Part of a small language model's weights: width 64.
Each number is 128 + 32 x the weight over its row's rms, rounded and kept within 0 to 255. Layers, rows and columns count from 0. Numbers have three digits each. The size before them is the row's rms in percent of the matrix's.

# q: layer 11 attention query, 64x64, rms 0.0881, rows 0-63, columns 0-63
# k: layer 11 attention key, 64x64, rms 0.0885, rows 0-63, columns 0-63
# v: layer 11 attention value, 64x64, rms 0.104, rows 0-35, columns 0-63
# o: layer 11 attention output (transposed), 64x64, rms 0.212, rows 0-35, columns 0-63
q0 051:112157059141165102133028128112127114114094091110164178142147109134180106179176114113115102146158150114114199155127132110124057120164114131125136161171143092147145149160146164141094113185156094
k0 055:151136132142101133156071118160183098091143122116124169181166156125162085168200154078127109120128147114137142174170097105128086110145194110142112162128141084106108087179165208153120146113172127
q1 071:141127211127140085090129162117110193130118062125145168151057097119106114103140120202109071131148122123146112172128092163143146116107166098146104135075143124144137194118064130165117149158113104
k1 064:156116164158119114140122110152077088097145119096148087131161137157127118159167056160120101119107102141165126092155091032105187121090161085121117074106081120171058145167157146143096132141126136
q2 069:084141142186101154096114134106138165096122105109085135052089173141119154099135154111066141113134132134087081180170102119086155094100173133135110203120177083115139150111151107075146182146113148
k2 067:097140117138092082081163126102108094161118130168194134101131118153174146109108175105132109135106123077123121166142137137123195063124158152106101096110061115158169190088114105081174132146084081
q3 062:157098090144084069161160055139133123081086124154159159183127133104144109099180115103107151067113139136080144112103124154131099154184056169114155130167140162166133130121097127098165146091169089
k3 066:114050136115135081227109110170123163134176130121101113131137185128134079193184105138061127115132154111158134110137102100098114105126111134146107112150109169139042158122098137125092093125150138
q4 074:111119181114151128167163125138028101141132133106140131181093144106120106161054132139128123110113121168185095114140109110138102086113167153176099145169183043135082154117162108148091157119119113
k4 078:145121090111130103154119141133109092116192126186102191167082183112117087116163096159126089129132101110149180134145104121108055148115119092147077124167118151143061102134173206157150154135153109
q5 092:105108113075075149129179117151163128096150096100076157059113140170125088095112189095124109123110105161135087085151107091067160123155176141128158166112118162132162103172146095080190111102123138
k5 094:160141137121146175167031101115103119075089130122106133158117122139158095176159126100092150082165127122142172102177082118144098193086116174166121136079111131116093159097114124126136155101120053
q6 080:093121184125121103082093080072174137129141109109172135082066096135094128094124158159118140140143106127134111105117125073106100128167140120119157179133100185142153207141117102104174181122096056
k6 091:116176149130134108146097123116106118094117146094102105109096112125148092124146070095138111043129116159099146096136139134103144171104182133196113131098111065110065196143167168067100158116142077
q7 082:168112104138165089179140084172092162155135090094148118213098159077114081141167124146132122122100139113150194109082103141119106118192052101122109108134127162154117120135060147131147108089123143
k7 085:142109127176123116076221153124151146154155139111204125199172126042129136125144193163128100132121129154113144140077106108123071113139121091178132131143149086133132118148098166146118119106126178
q8 074:095118168112092123117103123103125112129099108136107122100151116182119103076113138154101148105104112140114063110160155092102173057116200168157157181118178058134159171111193138122159173133156103
k8 102:097086121107130128163114140127114149125137190169056104152075126109104104097141099147146155079078097153115156087165116106149162094131170095153116133121125192101056084109173106111130138146096049
q9 073:137157069158153077171076119170106138121092149138178110130135114114157114140157145124156127178111096161148137130085091140125093114130039074101107113169067187143125156169100162181153149132101165
k9 101:135132099173090153079166106161133097150155126111157181124113098131092112109051128139076129149163136150172096107167092126120115164117108127074105113122141109156114168157131121163141127181143249
q10 093:098119134134185119117127102085065163106090108159112103152094096197117140093066129094117114136114110134127099099096045117120185118083118145114102187143153100089115121157093075153182098136089132
k10 084:140101185099118089130135109093124125137125135138114122162194128167129114148156072089104135099026135055107133133103187073147092137122147151156149123175109136111062140135117085117094113119071102
q11 094:138123101084101121143171104145185136106101141088094158158070118157129125136092099092136096117123115137138214058066087112096130102205098164150133159180073162153147134132120124114161141099103132
k11 088:115139070114156149053168168138140130142114165100121114126168170127192159116151181113194098164172173119105173109139117113084133103134112132159145112165088149150097133087159157066073144132096170
q12 084:086099178064139196194092129126083217124168118115110136130077137133150104139115171127106127064162109099135097159104108151127134144128133155149165107110132187155071169147113113159136119131081150
k12 089:111049241143134182157094122103099101148153159139171175143162132086189134178134145156124108157181137122161121148129146137153112137091129123090087106136123175120104146146123157150139171101085142
q13 089:130165164064127097114122184135195111102105104119159117093147090114144100117174136141203137153140139112108096127135216107065149095146116147153156093140159161140159143084134147099091125203153118
k13 076:138136192068125099106154107151150152095106118046145146104141063098123093095123145075158152100158114089126127173101080138123117188131131107065163119116138143143136125091180144185169093097164117
q14 093:126105157109108121128163126149154131121120157149122124154178102136157160133160143115232135116060132136161119150161142106134155112068131129093155105135145113075141126224199150095050121106139135
k14 096:085077148103133162192143111172129127106143124134135101114165123208081134107135181108109083145082079133115113122090080082118136118128120121084129155120082126115183136200160105164101075095143081
q15 094:167151176134160159084163153142060133163158113139176113214189103091114120125128171136113123163124148157130073125157120098127094109077123088084100147144129190099116146148105148146102149125192169
k15 094:113119157097085110131175110098087097113124079150124141077145154227097136173144203123114105139099089137179104078114142134108134127110135146160130139158132216159132087133116099131133099117181170
q16 064:133094087108164125119139089153107123129121128140150198112126146102129087137170145150126157137157081111157159208137120074109143104140103093129120201135104175168129068086197139114149197088106154
k16 055:089135140148118143145194156106190127146156110134182182067135163112112169126055086141124108132164144174143068147161135179151193096107123134136120135128199137098155143092143084093159122109131123
q17 054:164114109115204189127110118136113123130118112083098115095130109074170118092171167140161139126072134102196134110153202140101139184108156115084144139109147119170123088155117178088153091085104092
k17 073:168143166149093196104113141119101141131207115095168090090087121127131128093130093140162107103035111111156199131182141129143169160082152135151121131176160114152153109095141128102149111179144111
q18 064:139098099122165089196203089153118137126122114122143126199123138126116121160152160168109148102109105125097139152117082158102112130219079122143176160134098169152072141136102137109093195162150101
k18 083:160167177091129137169130157084054118087174113094136090119149113150168098195215067146114108116083123113131179118139120125134174126090118154139113130156088159172113147100100117127147145171084121
q19 075:125087109126110128087140107145167147095086060142139118087086131082160100141138135162174084127154091154158112165156108141104117113137155103146110099059091220148147166154106158142162077159170085
k19 077:147121099107188165123142127102109104074155110128122084158121159115179175118181107142181134069126136150177166116181096190129146151094107174119110177145173159111075128093183123115122157136179107
q20 087:116133129111175139121140091129084122093126055136123136100073138113121106123101157185071082126121104128155111123194066154118073135142143081158085177078082153148113203143108149153161121149155105
k20 102:146151140144154161124091129112122133119177112117088142206107113137167092157202139124177105120094137156162145072164166164165117164092170165172123141166193161122074088121129148123164144093157085
q21 073:098119170152113137178160137103143116150115094135157099069138128178100141118094095219107083175144112098067119128131132122115139091079112110144109096083128165098136160074118158133106171214148108
k21 058:130111203094121182102113165119110171161087131114154141125138068118098131128105114110115122121104144130116149131147178056163113114072136160122096159189143171181173069148099084197125113102156133
q22 071:121086100143190135142123086126131153119122160168057148125107172126143099135084139167138108088102101074110094063170058151111110117147146080123104169134041122161084127128136128146142112080112164
k22 067:145159138105081135141133128110145145190150130120114213105132085096118044179123153149086162113185113118114118151057123107133120123164130120174173143066107095119093151118135173109168169086115116
q23 063:117163119145131096165101129128131132170144176151223108192124098132133165136176142137159153158148146146145143149102160170176116169136086090148126090150130103132133105145067137169078113213139178
k23 082:148099128165134145087148157129123142143123147142189160179155170156151168093065173142129107160123153098162109134147153103152095127033121171138122126127123181148147119146120121209093136181099189
q24 094:138122176111127166152189093085124144110095091148140085174156104166088164152073150188146101153082124180109117138185126153110107118065085123194161123158140090134153120150099155136156120126188108
k24 105:130170140141054120151118109135072121147128091148094160067075101162127098069161126164099087173156126158142123177143093129107125114212130107151137080149104115097103123113129141098155087109201104
q25 071:124125178152114137102147191186117136165128164131142103150114062136141142131158159097135144162145115082091129164039129120109190115108113142109120166120151089145151128066157107158085151158110215
k25 079:151121140106102108095084149132073131142149106075155061090179111101170140164105189099133171127111125158155117094108104162138174088095147165106115149118138119149148184128169133163088082124069198
q26 102:094123155140147148068170156137120151125125103151084125077159162154121134070097223164148109150129093170089092101170102143087210128083143159147142184107164127146106103132153104159144119131158141
k26 094:097132088182143157105138156128130125150129156091129147073194117108182149179141191150107103183160154130162142100076093127143173129116099169087127152193194128142099099181163126153140091136134148
q27 116:135148140133122119121093125112124185090124097106160092109082109076147112157100128109073118141152162077130124113118173143130031186157159077106098115084121103096197200093094128148138094111131128
k27 111:156161132108119174124080168108143177188103131136164099142122120084176136173128119102048149156101170044135127112097160137171067122102096151147130090117133136140123156128095156180102149146089176
q28 090:135180153122170080135142100128175082160165118121128116189162138166108114123106176091190162147097143093124061092141147205155173131104120151112121112125165132060151117161137161106116080138093163
k28 092:131102085120143131200082089097171146107108074152053142198145142192079098149086136108154129115105150133170144132107151131110135130120092195167156161144160156090128108131114128088108099081118090
q29 076:108109111149176137136161151144146139198119140129188120224127151124162134147119149169120130112139089173153099119187162161060089137172140093060158125169124114129189118182108112109144119119128158
k29 085:116058098108157095129121111101139121122066159155105127151164100159149118181148115160072088124139086172163151105137133154084088121163106168082221149123109153127138067110118072154164130115109148
q30 107:149170090128196099180108145140172134136152152098144081131134094081133127159108100125190091106143117088093184135140152158127062129153091126129132104168161091105119189122057174154145145095086148
k30 094:154161121134132143078125128197124082137132114141121081107117096129102140137077096150135124153089127096147136150173090087092056128178127186161113146085140071085115192098084173135174136122123180
q31 088:096080156111140142217160111129036070094167162099103120129155169104099150150128098172105127097084115173102144102141108091092107105172145138078138156171111131123108075108174127094124112119130120
k31 081:082114138170211105145151136109156126148121138114074166118086154113141140134128177114157131153130093124079058133142119137088136065141059072112113170120074125135144118122114171161132096209110143
v0 079:119075113051126090184114078134136091091142111178094100156102130186082094096117124139148148079142047165126151102144134094093130133112124153118084163073112148131134126143103096157197134111147098
o0 112:122126125113115150125181147255085131137116072095156143106158144125123160121142121134161142119116069155123154158122133139106179106132119141157143138112143129116105120125154123108117126136136210
v1 089:103132144198094092124155138129131106109159103145135105149138109162109189098116192130133114135130121186134085139149146143079185097194135150148133132132159179132118023074131082121147118138181120
o1 094:128113139105158124153191163255109146133104050119166140110116124108124107109119119128161107108119021119113151097127143115102093127116131127131114121128139114123148156149148111174109125138111199
v2 104:117092118106146143156159094165130087132108099141069145160115150176086126067111184115108133114108106098099144183085158103095160084148133161095121182117183098104211125162157130087147104099117084
o2 105:155124107113101131062121155233149128158129105073191130105130132149127113101161087154137215120145114138069141131158141135089160154152122068163173125154098135166112099129165078110141145137142133
v3 088:120046141112082068125169114066096158142153109084104061135114168141077114085106141144130146081113098152147130124147106179102182083102095140130127166105151137137128147056101116124177166109137148
o3 089:223159157118127159103161136197098107143133159088130128117087143128117137169109155064117072181114134131158148138160143084173146150131141120086165166097162109087112161185153098123105070140154109
v4 074:126128174122152128089141156149069161173126124099160171108109081100205126132185113099197112126202142093106118097130147193118123104165145107137155079092120145126155149176185151106130121127090159
o4 073:130141078165143150212063116216167126117142131168101087113142146120104107127103103116076112160088132140106167129123121095133119110120124080170093093140162118124176113084090213130111117092115113
v5 087:123139106146102118090118135082169171187145187144110223169105165126116118154095115153134163127149099179090134137123152150151114100063117163126103150098145102147090091077151142103178103068088133
o5 084:096148178090130119083142179014112115109120166122127109091088071131140108155145125125141057136114131074108146130118066100111160142120082106145135084101111108066154105109118104133095168161139119
v6 076:142121112141145128154150130131077149079111075171153199125083126193091096137039127054151156088104127162125101143153145149071104152165101142140121096106181174121113102097119143092119121154114105
o6 089:101110159123119148096202080253123125162122155135120111097143137125137159095134136107176137145107107119101142132162132076048164105118132122091154153112123113112154116126184112130131145090165194
v7 082:142136135132151145108068135138206118195070154129139127111083099106147116116100125165106144132130153126066138138138140137142123154203144100121125089125147132134108126085099213095118192175065170
o7 090:103143140098072116126145102019125121112117126069084102157100149122110128144097106100149088129116244127134173100168097106104153113143099122144146147125073101139144145119104162101119115106176098
v8 073:120093155112112166150139135110068116128090129116112150132158119167189104193147143167094104166133090092157133129149179185098094105125101166085156120163123070097103144147115143145195048167122098
o8 090:122119136119127111059130153182155084136131067082131146137121131158088140093140135109170185143131157106147119133110089092196144156092164097172083167066142154111141122120159207130119163147144192
v9 069:117120149104117107121142141126059079141134154158087141137145114130096112205153131121070075147127105154152125157123169150119079092194158155128124165153121170129118077158101099146212200119139163
o9 066:105153107167089122145151096118121143134100059132161136118121086157101135084128174128165114115139199095139057114129134110141207122076133147154105107085108133122133144131100107188044120156168078
v10 077:147083200101079147136114088128084118088116156153117127169196088165104097094138119082103176125097104127075145165094114099131152112171086147154112120132106086107196097093089113133163157173105122
o10 071:106130075125132132150166133172156098111132096111085101121100137124123167187087142151156108180112144137130165132164127151131126106103137118090161112042090181202078081116208133158098129090147142
v11 076:150168119144130103104062130089151122114137112122127109182147081103144103109205141104103140161170158111133138163150129033127099098119105150109124155135222160082136185142114155150157151088096125
o11 094:066120081122108160090116154010117110112156140149176140104105133151128125155091079152070190091143069136134091143121168129129122159101135150110149104138085138148109122140168178108120127186131105
v12 077:144131161131151128149131131127169156082152093122087063141114069114122184187071082138102152084093101059152099191135109113103065114150151131142151105087134153129124147144172167134136115098064113
o12 081:133123125132090178098173197196115098189086096101135146154191190131120126121131175128158104172129072181058096118145122145104146137123154149162126158174143133159135131113144181116106141140149168
v13 070:160110106098125106098145123173148077091113137127090129107090121105066121083141087134097131128134095146167127173146127077146182094124168142120121131076116076152038094174096054134124096146171146
o13 076:104069133138103128151205172118112150168121026159178129142156124140162134132120153138144122101095184089138114130128184149126164140134110147163107150174112179099142126128106057089169124127108181
v14 076:144156153104088168134124143126118153115114129118114163095132132162060154134166136064103141126063128190139105169106068095147104097064122124121117132147125178136144174168158158146083112043078106
o14 092:116110135160191148109097182255127117144143123123179140124151129128153118096143145157136171128158080117094112117156121105107152137127128131194130123123134098132087072122192077109143117132178158
v15 079:126126076178199167103083167149125120127178158150156183128154102055108084102068124118124141151194170092085111144119134074162091134120109101129137094102130125107116122093159182165109148122098139
o15 074:057139136135091123156044154015174134095097118136158126113149091157140142186132106163088114118132097120105132141163105121101104151161133137162108083147093128173119143132156178096156154108148090
v16 084:119094102129127117114077148102150089134139169155148091096157181103172157146176097076163120119163160108073150191122190108134082137090170141147171117086095151135156153121106201137140164144176149
o16 092:126157098137122140129113114078155131116095106144066156139144127091130095146107127172145161161095159114132130114146020102107148119134130122156086127105105145163057176135125238146122132128126063
v17 072:121114115130120099139133119120084076168115143126107116154112145173122120194140164136106163062134109115146115123167098162106140124177167182129159185055107081118131149123067101175091158051091148
o17 094:190114157141119113144207105213107122133128110117132161105185146131134137107115143143208068162092067132114112126118129124150167140103099103173095106081146136132121099129108174105146100144172190
v18 072:098075124173107096120167133156095121111113111134164084095162147156120131137146109149152115132125127195078146047151061133121112086129087113066078147145141114096207127186154127117136087149159108
o18 068:189121129105133090101021134137172124148144073060125150148087122102128125131093136114123151186172139130164097133082206156176167122124166151146161133144132113103130100117087189129132122137108133
v19 096:132140158150151098094139130103162154166072152124152106158100141087201127155093081170129108147151119061125147152142130130173084144086107096152121038159150187133120181092147134151143165166151160
o19 085:101146134125120134122189135040170122103114144129077132128130114103089136097137160075125151132134174104130104103119111152111175154112141100123111161119178073140133170140097255124123108103083122
v20 082:116183130149151161113099155068136127108135140157155136187060158157149127109093122191119110154169121100132106113108143136146108124039122060110118119124046147127123081127178168122105173092153119
o20 068:129192180112149088101124152101125126170119221170117105083137130125109107115136112105136088063133159106068093128173126123121124148148125168134172116140193095139136193070139112069114110142097119
v21 074:088055163068159122140134126098189121117042104134154119122132135160094078137181173154119147153183143112185103135064112115090113136093131095108168133112147157113091115129115082105091146087128115
o21 067:017159105147119109127162102086079072149178157138110114095112146113129154135140106116134148159121124112165151139144151143181092104149179131124062131144134103121162130102155081150125091132132030
v22 075:149187148062096098085122155143121123120159150138096112145131106182145152073128133080128134103089127103088139092127153120129075126112229130127136109090101113113092163049112105115138184088111166
o22 085:147133116161139145140255111134137129137124154114100132083115135062160124147164094149217098127118119115132147150127135136045170126090071138125120077107133162140115117151111116135089105159162115
v23 088:119105100095126137143182113123105083053056147131107145099155118148100108102123165137147091098167087195071123116152122143148139160152097185136178164120134139121181072148152120168109061156113109
o23 090:138169133169139134010127108185180140139169036109144140091134118139170125080146103146128149146116096113118086129171143146083115123102163102195133119134108133110129132134129073103126161112133171
v24 081:127069184060125092181136060125084127102138094126064145085199147210077123162109164091127106122143100143132129138168135115081160143114142123120127174123115147140107074138132116129156117118094142
o24 077:157140102158130143030189085173123109138112066113152115169078148136123134152145157158122121121105076153184151163161111111210149146163103116139107108060114109081086160137126116145124118129151142
v25 077:138148147186105116103065138142102167138087128090154117148106098165193123193061113098095132134207180134142168078078133080132116088110124147099155110107151175175145140101118131124095133105147131
o25 078:133093134093170131126104096049121135107141128177103113081099166116129124104126105159155108128149063096089122176188107166155120138121117123135152105130130122075111181088096240163131101133103103
v26 077:127096137204203112178112063101125144122137083151122095132129115183088161137119088137149123139104110080108091125136140099154114128098174138145183087073102126084159108138138094123167117075069090
o26 085:080155123100129149107096162201121115174111145174146131126169120135161115110131164163166155105119038158160079148149172142116135068109128134098148134141175154147128136090154076124126144184176194
v27 085:107196083135127120078116139168158205160085105079135067123103136113113113065133139102128124134104149111085139105135136122120096178079155144142076111149124075130119156103160188076112158177125168
o27 085:148097152146124156157125157164122132144154176043123136112121149148120137130114123139154102083160127160113186128162090078024140136210098092143194146138101153127132130129136176119149087099155102
v28 079:165125134165142205166142085149180098110142140114136111137174181135104084152159197097098123091133123113083147092104165119127128174154119198132151169137181147099072119160145161111140140064147137
o28 080:117119108109078129116147137134095155180134119210156161092125119130091143117108127202118114107141173152154070164157109104110080107181115062130077093092031116151119141130135107105110140120155151
v29 078:140102111156153091107147176130148150094176130137079091178126117181145124114142148191146100184151149137136151170098108152092165085130128135151113086151120130121061078151185140147032130094134158
o29 072:112136113109087133128096104164148126168128149156087129086100112076130163164081146103053113035139155087120168084134129101170031141093101123149117141123153114103125171106106106146177139149113145
v30 097:139169149158149139099069158143081121082105147100139137092120127093228120126146085149124126144095185078104166182161109125170103196099164142132133119120151128138091108100133153112130189111076160
o30 108:047163118143107148177100086048153134119122166168071119142153129134125132173165144135163110109134147106140165094118101142143085118124123132110095130079071169141145148113094192085118132130108041
v31 082:151186136111086210093134158158103103154122127107133104144090166108144070176105093157127133106104148081172100098144156153114123140079124160171103137143156064118172177096160117109106184182122104
o31 087:189117087141140106180191106000153142119143186148105138125116139178142129096173157094099145142120135137097151130131111110135125146168141109113164148153106147161128106146139063097129116129139106
q32 029:120187108123116129129150145155181129061130159145132128048156135090145114214082159096142135139185104117167132176092099159131074128109153116130107112118126142105101132120109132119176172117041099
k32 027:139104158138114086124125105094050178109129090076108146184095157148133176140165098196085134067083126118135127091168107134137173149113112113129139127173156148199131163165125108126070157126154156
q33 026:164170107164191170106089124156103138128178114107133130146109074145134171154125099120143143146170082110154137141112137120091064112147064126143126106082152091113129191067148201141167126154119068
k33 028:142078197161083085060176126142124138115129122149129107126133145132120120095134152135106171114094162138122094103145155122152251139116174175149148128147163138157103107119168071118146070123109157
q34 034:163129130149138164116055178129136169125164147077142110115096122127144112083091116096119125144192137072127162164142166131128067151066112121140100133079175150110146187059083134131109092153086104
k34 029:124122150100070123103214110126120100144085071194128183132147166171158158170202141167146124102092120141152113108137126127137167114190104141105115094143098145140081094168152114153156121111185128
q35 039:139131122117118130077074192113210174118152163128164112072100130101141107106091150086141125146155133062086160146123144127162088145103181096133102115063149142092141132074092137165131126172084145
k35 033:139159063130155154147192080161122114114101099160135164202093136111141078181096135128181094121113132150164098089104092147143093154138093177134163103157144131104100151176084128138161175076156155
q36 035:109095158123063094119128097092126118096100158080146080114125108164124122073102150142126110093103151176106157120116154099108152147148165100115137133193085176155197079137172080120137084063086148
k36 035:144117152108114166145124174102193132090180131112165109117144063139116168104109176112144141119137127059105131140087154129158187071031161145162131095116170131105173107103151106130099120142082116
q37 040:135157111151116148173124137147193138135139157094145137072086164097155122157122176099136118111190116043086173129105143140133128148143169082138095126082102122121093177059107167112094127158138194
k37 053:136125116111133151205144157148135144105169154097161111160099096110115101163033132084116078128124121136128099097102169137138078112040114137136166102172128130090164150149043095146114139137105122
q38 043:127106172143086104186145135108141128157164182075187097088097118179139129099130150105091129070114128136056203130096159136120169152119171082108102108133085134156158074090144132127125109124081143
k38 066:138160109101115162188155197169149147111159136074177139104094110125132101148065168071127065118167113094132102117107169117143145079085137132175116105128136149104167170127069107183110127118106172
q39 054:142136178127113167146136144202148127119088150116094171106132171104126085131184163158194143100125109112143105146149121138117165070146103151169166101074117160147115088190189149148096152140178080
k39 050:080145095182107110066063099082173126160116122152105128159200112123109111114145093168164166149121137131136122128083112134114089191204166171075092139107130144183110107133154147114115128170123127
q40 114:117144038125149117135126119096108098162125113112148125088090090166147180157103125079066110125178108103108173116122100141090141166112163093086087132139124084114118124094067134070150139106116209
k40 093:178094129095165134080117125201158149117133116163142085121113110161140146158104126126037104098107156134122146117138137125180188084094084100172164132143109114040149077124177095142127145126110118
q41 121:088137092130173149201069135153101146134133168086112108081047112082099174134137186109088119148135101096087109109100126117116142170078091103128126131135106111141118150064123160117113148098127201
k41 073:121114109116141119170126160176148145100180148078196128081099087140157110151103170077089076065132142096118100122123165138150099108089122110187142090130142143087195166127093084164143121105100169
q42 175:122099196133130137160101140189148157099144158114086132152141152066101094087149156157181146131072131151145069123133155090157121084120085180183168152128118173159132143149198139167099131122132085
k42 134:093161124151088159125161125101134131169098076122075157132216133113098127115112141186207115076133078126139110132136127157121109089141153151129047138120118161173085149114113192114085155139147112
q43 157:112139181154175163110143130108130104100086143140153138157061127171124130110182101111117120108068119094160123117012127144168160094143143126151107092099146154167133129136095105219132102141115147
k43 164:091169146098108111146105037145112147127135096205145119129117113086127103139120115101140027162123093108169097116090150136132152126094147182045089126139171127138128114136120166149073132132103134
q44 175:121118067146124118196135097077163136141135163165144104114153137156119109116121120164068090176112085171151158096199108134087138105126155176200124139155136137128170134175172112142208135143106139
k44 177:106115123128158133103084150181163173128140166156173120142157123180144101096119100109082078083176106134096068156163126146141124125180143106156161132207160102219139117110127111091132131083155106
q45 176:151131104098157068081102142115116107038121079153128127158164133133073098188124202141098161124128099122086105120140182075080130121124105153124117044128142137143137117071135117157099099143126123
k45 169:058128120144110134161097176141141093142108000107138155171128133095130118134124138098131175207119079129087165128138128167162156133133142124142143135171090126151117141142183096161118140126153164
q46 185:115147087138134081112090165139045092100119137161096120082203119086168130099082084150131126144151108132121123178127105186147168163102107142139115126124104156110138104197090105170161128083114072
k46 186:160126083106122101143094149144152123123109113060167158189146152138122130121120120145122149128143149140179064122064155148155175148115194153107094142192124157082096167120129216176160126160116118
q47 170:106103108143187150112097077077106145092125114115113137101101132176120141115102150138172136090158139177068155091109095092161173057123143164078141064196119132135101121188129131092153147131127172
k47 177:087139146136128146150116191110136132157116100223114123132120122082148137125120105145124095037119198117126131129110127100054137157139102172090182119203085123101142185124116108132159111140114149
q48 024:166163164160157107121180136159146166171109130127142112138162168091134165101133120111137164089133103041089143037147118067135167112145145148078142102147137146175108149120093090148175095111085146
k48 024:100112054145062124124131136119077102142087163135091161105082093114125103181081121102134078123099144162139114126084120157145056107105082168137178095111115069101128078150126143180094127106141105
q49 031:106107106138080101121111189082171129080157189105136095163159117116139164164107100060107126129160159088131164191076189141135103156094146104146144083118124055134151129128096098107125149172099125
k49 027:147141140117098140137210124128085158163151141143135135110136166143153067137162128122179136078130123182101112063152129060123159125122127150079118160157098178120086045141139055131141140095133145
q50 035:125138180110105108081109181088128194123142107075177127074145073115131137130060130097142107103135143139103140085138165143129074138115196102156115113149169122143197173107106124156148113135123198
k50 030:151135050151169166155138106180176106102129101166148191157077159120094103131150129120160132160127113162150104114076098124163106128124109110115128152101105099111039104148064179129133156124149065
q51 033:138085177129090109071145156126138185084115116093127130077165114104117106127058166143129085109079155135135146103102161122149124184093183114123114155158163110145168111142123074150135055070142171
k51 037:125123122106124158170085162129177152110146193140132104164115074123144069124063151062125101143164143101103105134083193137141075107076158123164157124164116159096163140122088126147089149163073105
q52 034:110081106117167106135146082124061100107107074156103136207159162149087104109134119154106115148102141195159078143131116111101105134200075161122168153166157128130117076185116131138154104086137108
k52 042:105107178153127100117106083113100093149128139134110120059156176161144192113234126154096171115127120119118156138182107135103196141163119120112135166106129145166131096131217144107145122131159134
q53 038:128123174128056082093130122115137135133121164095153121124112150151148086091131156115127133072104146165110182110135153100117189155182207108123114143138114157160167059135177086141159068123081157
k53 044:155126105127106159155144192152183157086156131065165128087121072141126146140086184066131127103132128084124111145106192129154171093062169146159142119115154139111164177132094090154106119150080149
q54 046:117113160127113087050123103116123125121154101142151107188159087125139124077113085124127158121079167200177114141102140108158096129116120163094143139161139165153175114150142088148189087087087052
k54 039:111140128173106088075098109111131104123109140117106140085155148161108175112221098193132182091117129090110179177173125162136151156143130087108104136089122098137095100118201160088135147155153096
q55 061:095155072125131110196162129136122092156159153073139096069091092128113192138140183079095129109148106105083153139108139144099180159087147100085147121149116105134139096077144143071125145092094183
k55 067:143118121109126126178166172191147140102159144077196118087104099125152122151101178068091077080134128112123107134107191130159159086077128136162161092129157132092181116124106077170138120108099167
q56 059:159110129115084155134090143080117181134082175116101154141110162084131110188079142171100083119160105108097164120153140105143102147143150115175102108126083089132131133107043127201110137092171178
k56 092:181134125095129166173217149174140145129130064106122152116141134115134120157087178112141063073122090134140128109173149136158145039091121110182096129141117162099137175120086151149132135086126137
q57 088:096156175145135127131137130172125145080183133122138104159160120088087123067164142117154159163072160146136051115080161113165128136119068139120164134143135174134137166118221109133114112163093082
k57 136:160099133080171121152137143167109128090160156117173123114046121143163130156107147075053099121114150135128119114152145095156143103058107108170187117145149103055166151132126074154170117088112144
q58 126:078169103134168125173125124190121128105193129092129095109116106086083164083160172084117154168099145132113071112087129125122136163113067132102167149148133142130125151078212136066127123128091130
k58 184:059139121165108113166096136041096097124140187087138152142130127118131111102139124100175170167150127114130099136090131122076063195133174164078117122101176125207132158142107126121134104152135143
q59 191:145063185118101050109125135175170098139144113130138152122118124192198095109053097143143140080094113204123177123157132102124101124093123160096121171123118131168086102128112138154139124148134162
k59 160:000119088141148108096127090137140117138149133086136159111160117148138136155153129173107120058072173120117118125112141108148073125124110115166090129102146133076119123121148087179138148130138140
q60 178:113154160103112146131204082103135124093104115107042128117125132162140127075101143106114103139189151113120117129126130141190146163154064201192155132114087120141093123046132128143159130110148140
k60 161:070131112115122136159163110184141095122118133138118129130114130128117112183123140126135138195129255119121138126156100141112204084110128108152087126131097133196129123139117179124122121098125124
q61 170:138145168146126096166107127127132183122154124124182113109155123112176109111169176140136127137236166180176189144169156157150114133139137157105087053111125135108139132121178126137149099147123194
k61 164:125145136123110128173199189129141120121117105244159103097127145127110140114135145140103247116147114111170126128129146114197090125106153139144067127129115124151140148137111159095136128108116175
q62 195:149111057169069089128141125100063165169137067133159061083103119148165103142155142137153118123143163073132087161129122078159115093134115122144169179104159124156137114163155164170156107175128111
k62 164:218136105133119123195060118106140053151109076144123153147134129121116126107130145154177091121111182127112081126126132149129111111097135131124082122098117122153099137124182010131136152145134152
q63 182:131103169134129118110130152129115163156133150163125181112112073155060126163135179053172112119103122114148136162137076163118116153118113126165097117167130097127029120143171138156189128179133076
k63 181:095104133121132101118103198111125075103125133129120109193123141150104162178133166135112056128115118130151142114124122104231139157147087130105109148074127122144138161157126140014157137152104124
v32 114:124096155124169077138108113121148150115075123130100077149124134123095095122116147154112131160091127006143145060072123157106134109098200085150122105166130110101122117152139103053138118145152140
o32 115:153065167127156077140138118110173164101117105134132088154164102120128095119073113160124136180091163025115132075068120144110153114115183125159098122134135115093102116165149103059131119154149158
v33 106:118111112113215125124154134155145130083160121119126154105101215109093143054118132143176124110131138192143154111151137164126161090137161085113165133105165110149086134062127106105114147170055148
o33 105:154092119112187102134152137123112137093193126142180160160116192130085128057106111156159148115123147143126182098164153146160167132145147156162192116100171137158106149081112113141117145198069161
v34 109:125154136154109173161169145157185146108141107117138178185133096111110109112130120162092146133126117143120096156084080036116156071106099079103114164134115079158101056149150121129148057155101133
o34 104:138141114194135177142125108179158142136134146102095162217170093122133121089128127125118157137126108131161119147147121034155137091111081080130142173128116064136084131161110111141126060163095166
v35 110:131203110137117040103139127129133068128111120128070099099118075140125120100083148170084113135098116118104133184172100137114100080172124104098105098187172107126103139108108158131124144180072162
o35 104:104183120143159033107118161128129081151141147147092126106128096131125129089113164177117114188142120109120142192145081110104126070173121083100147118144165078102078139065147147122121125148064108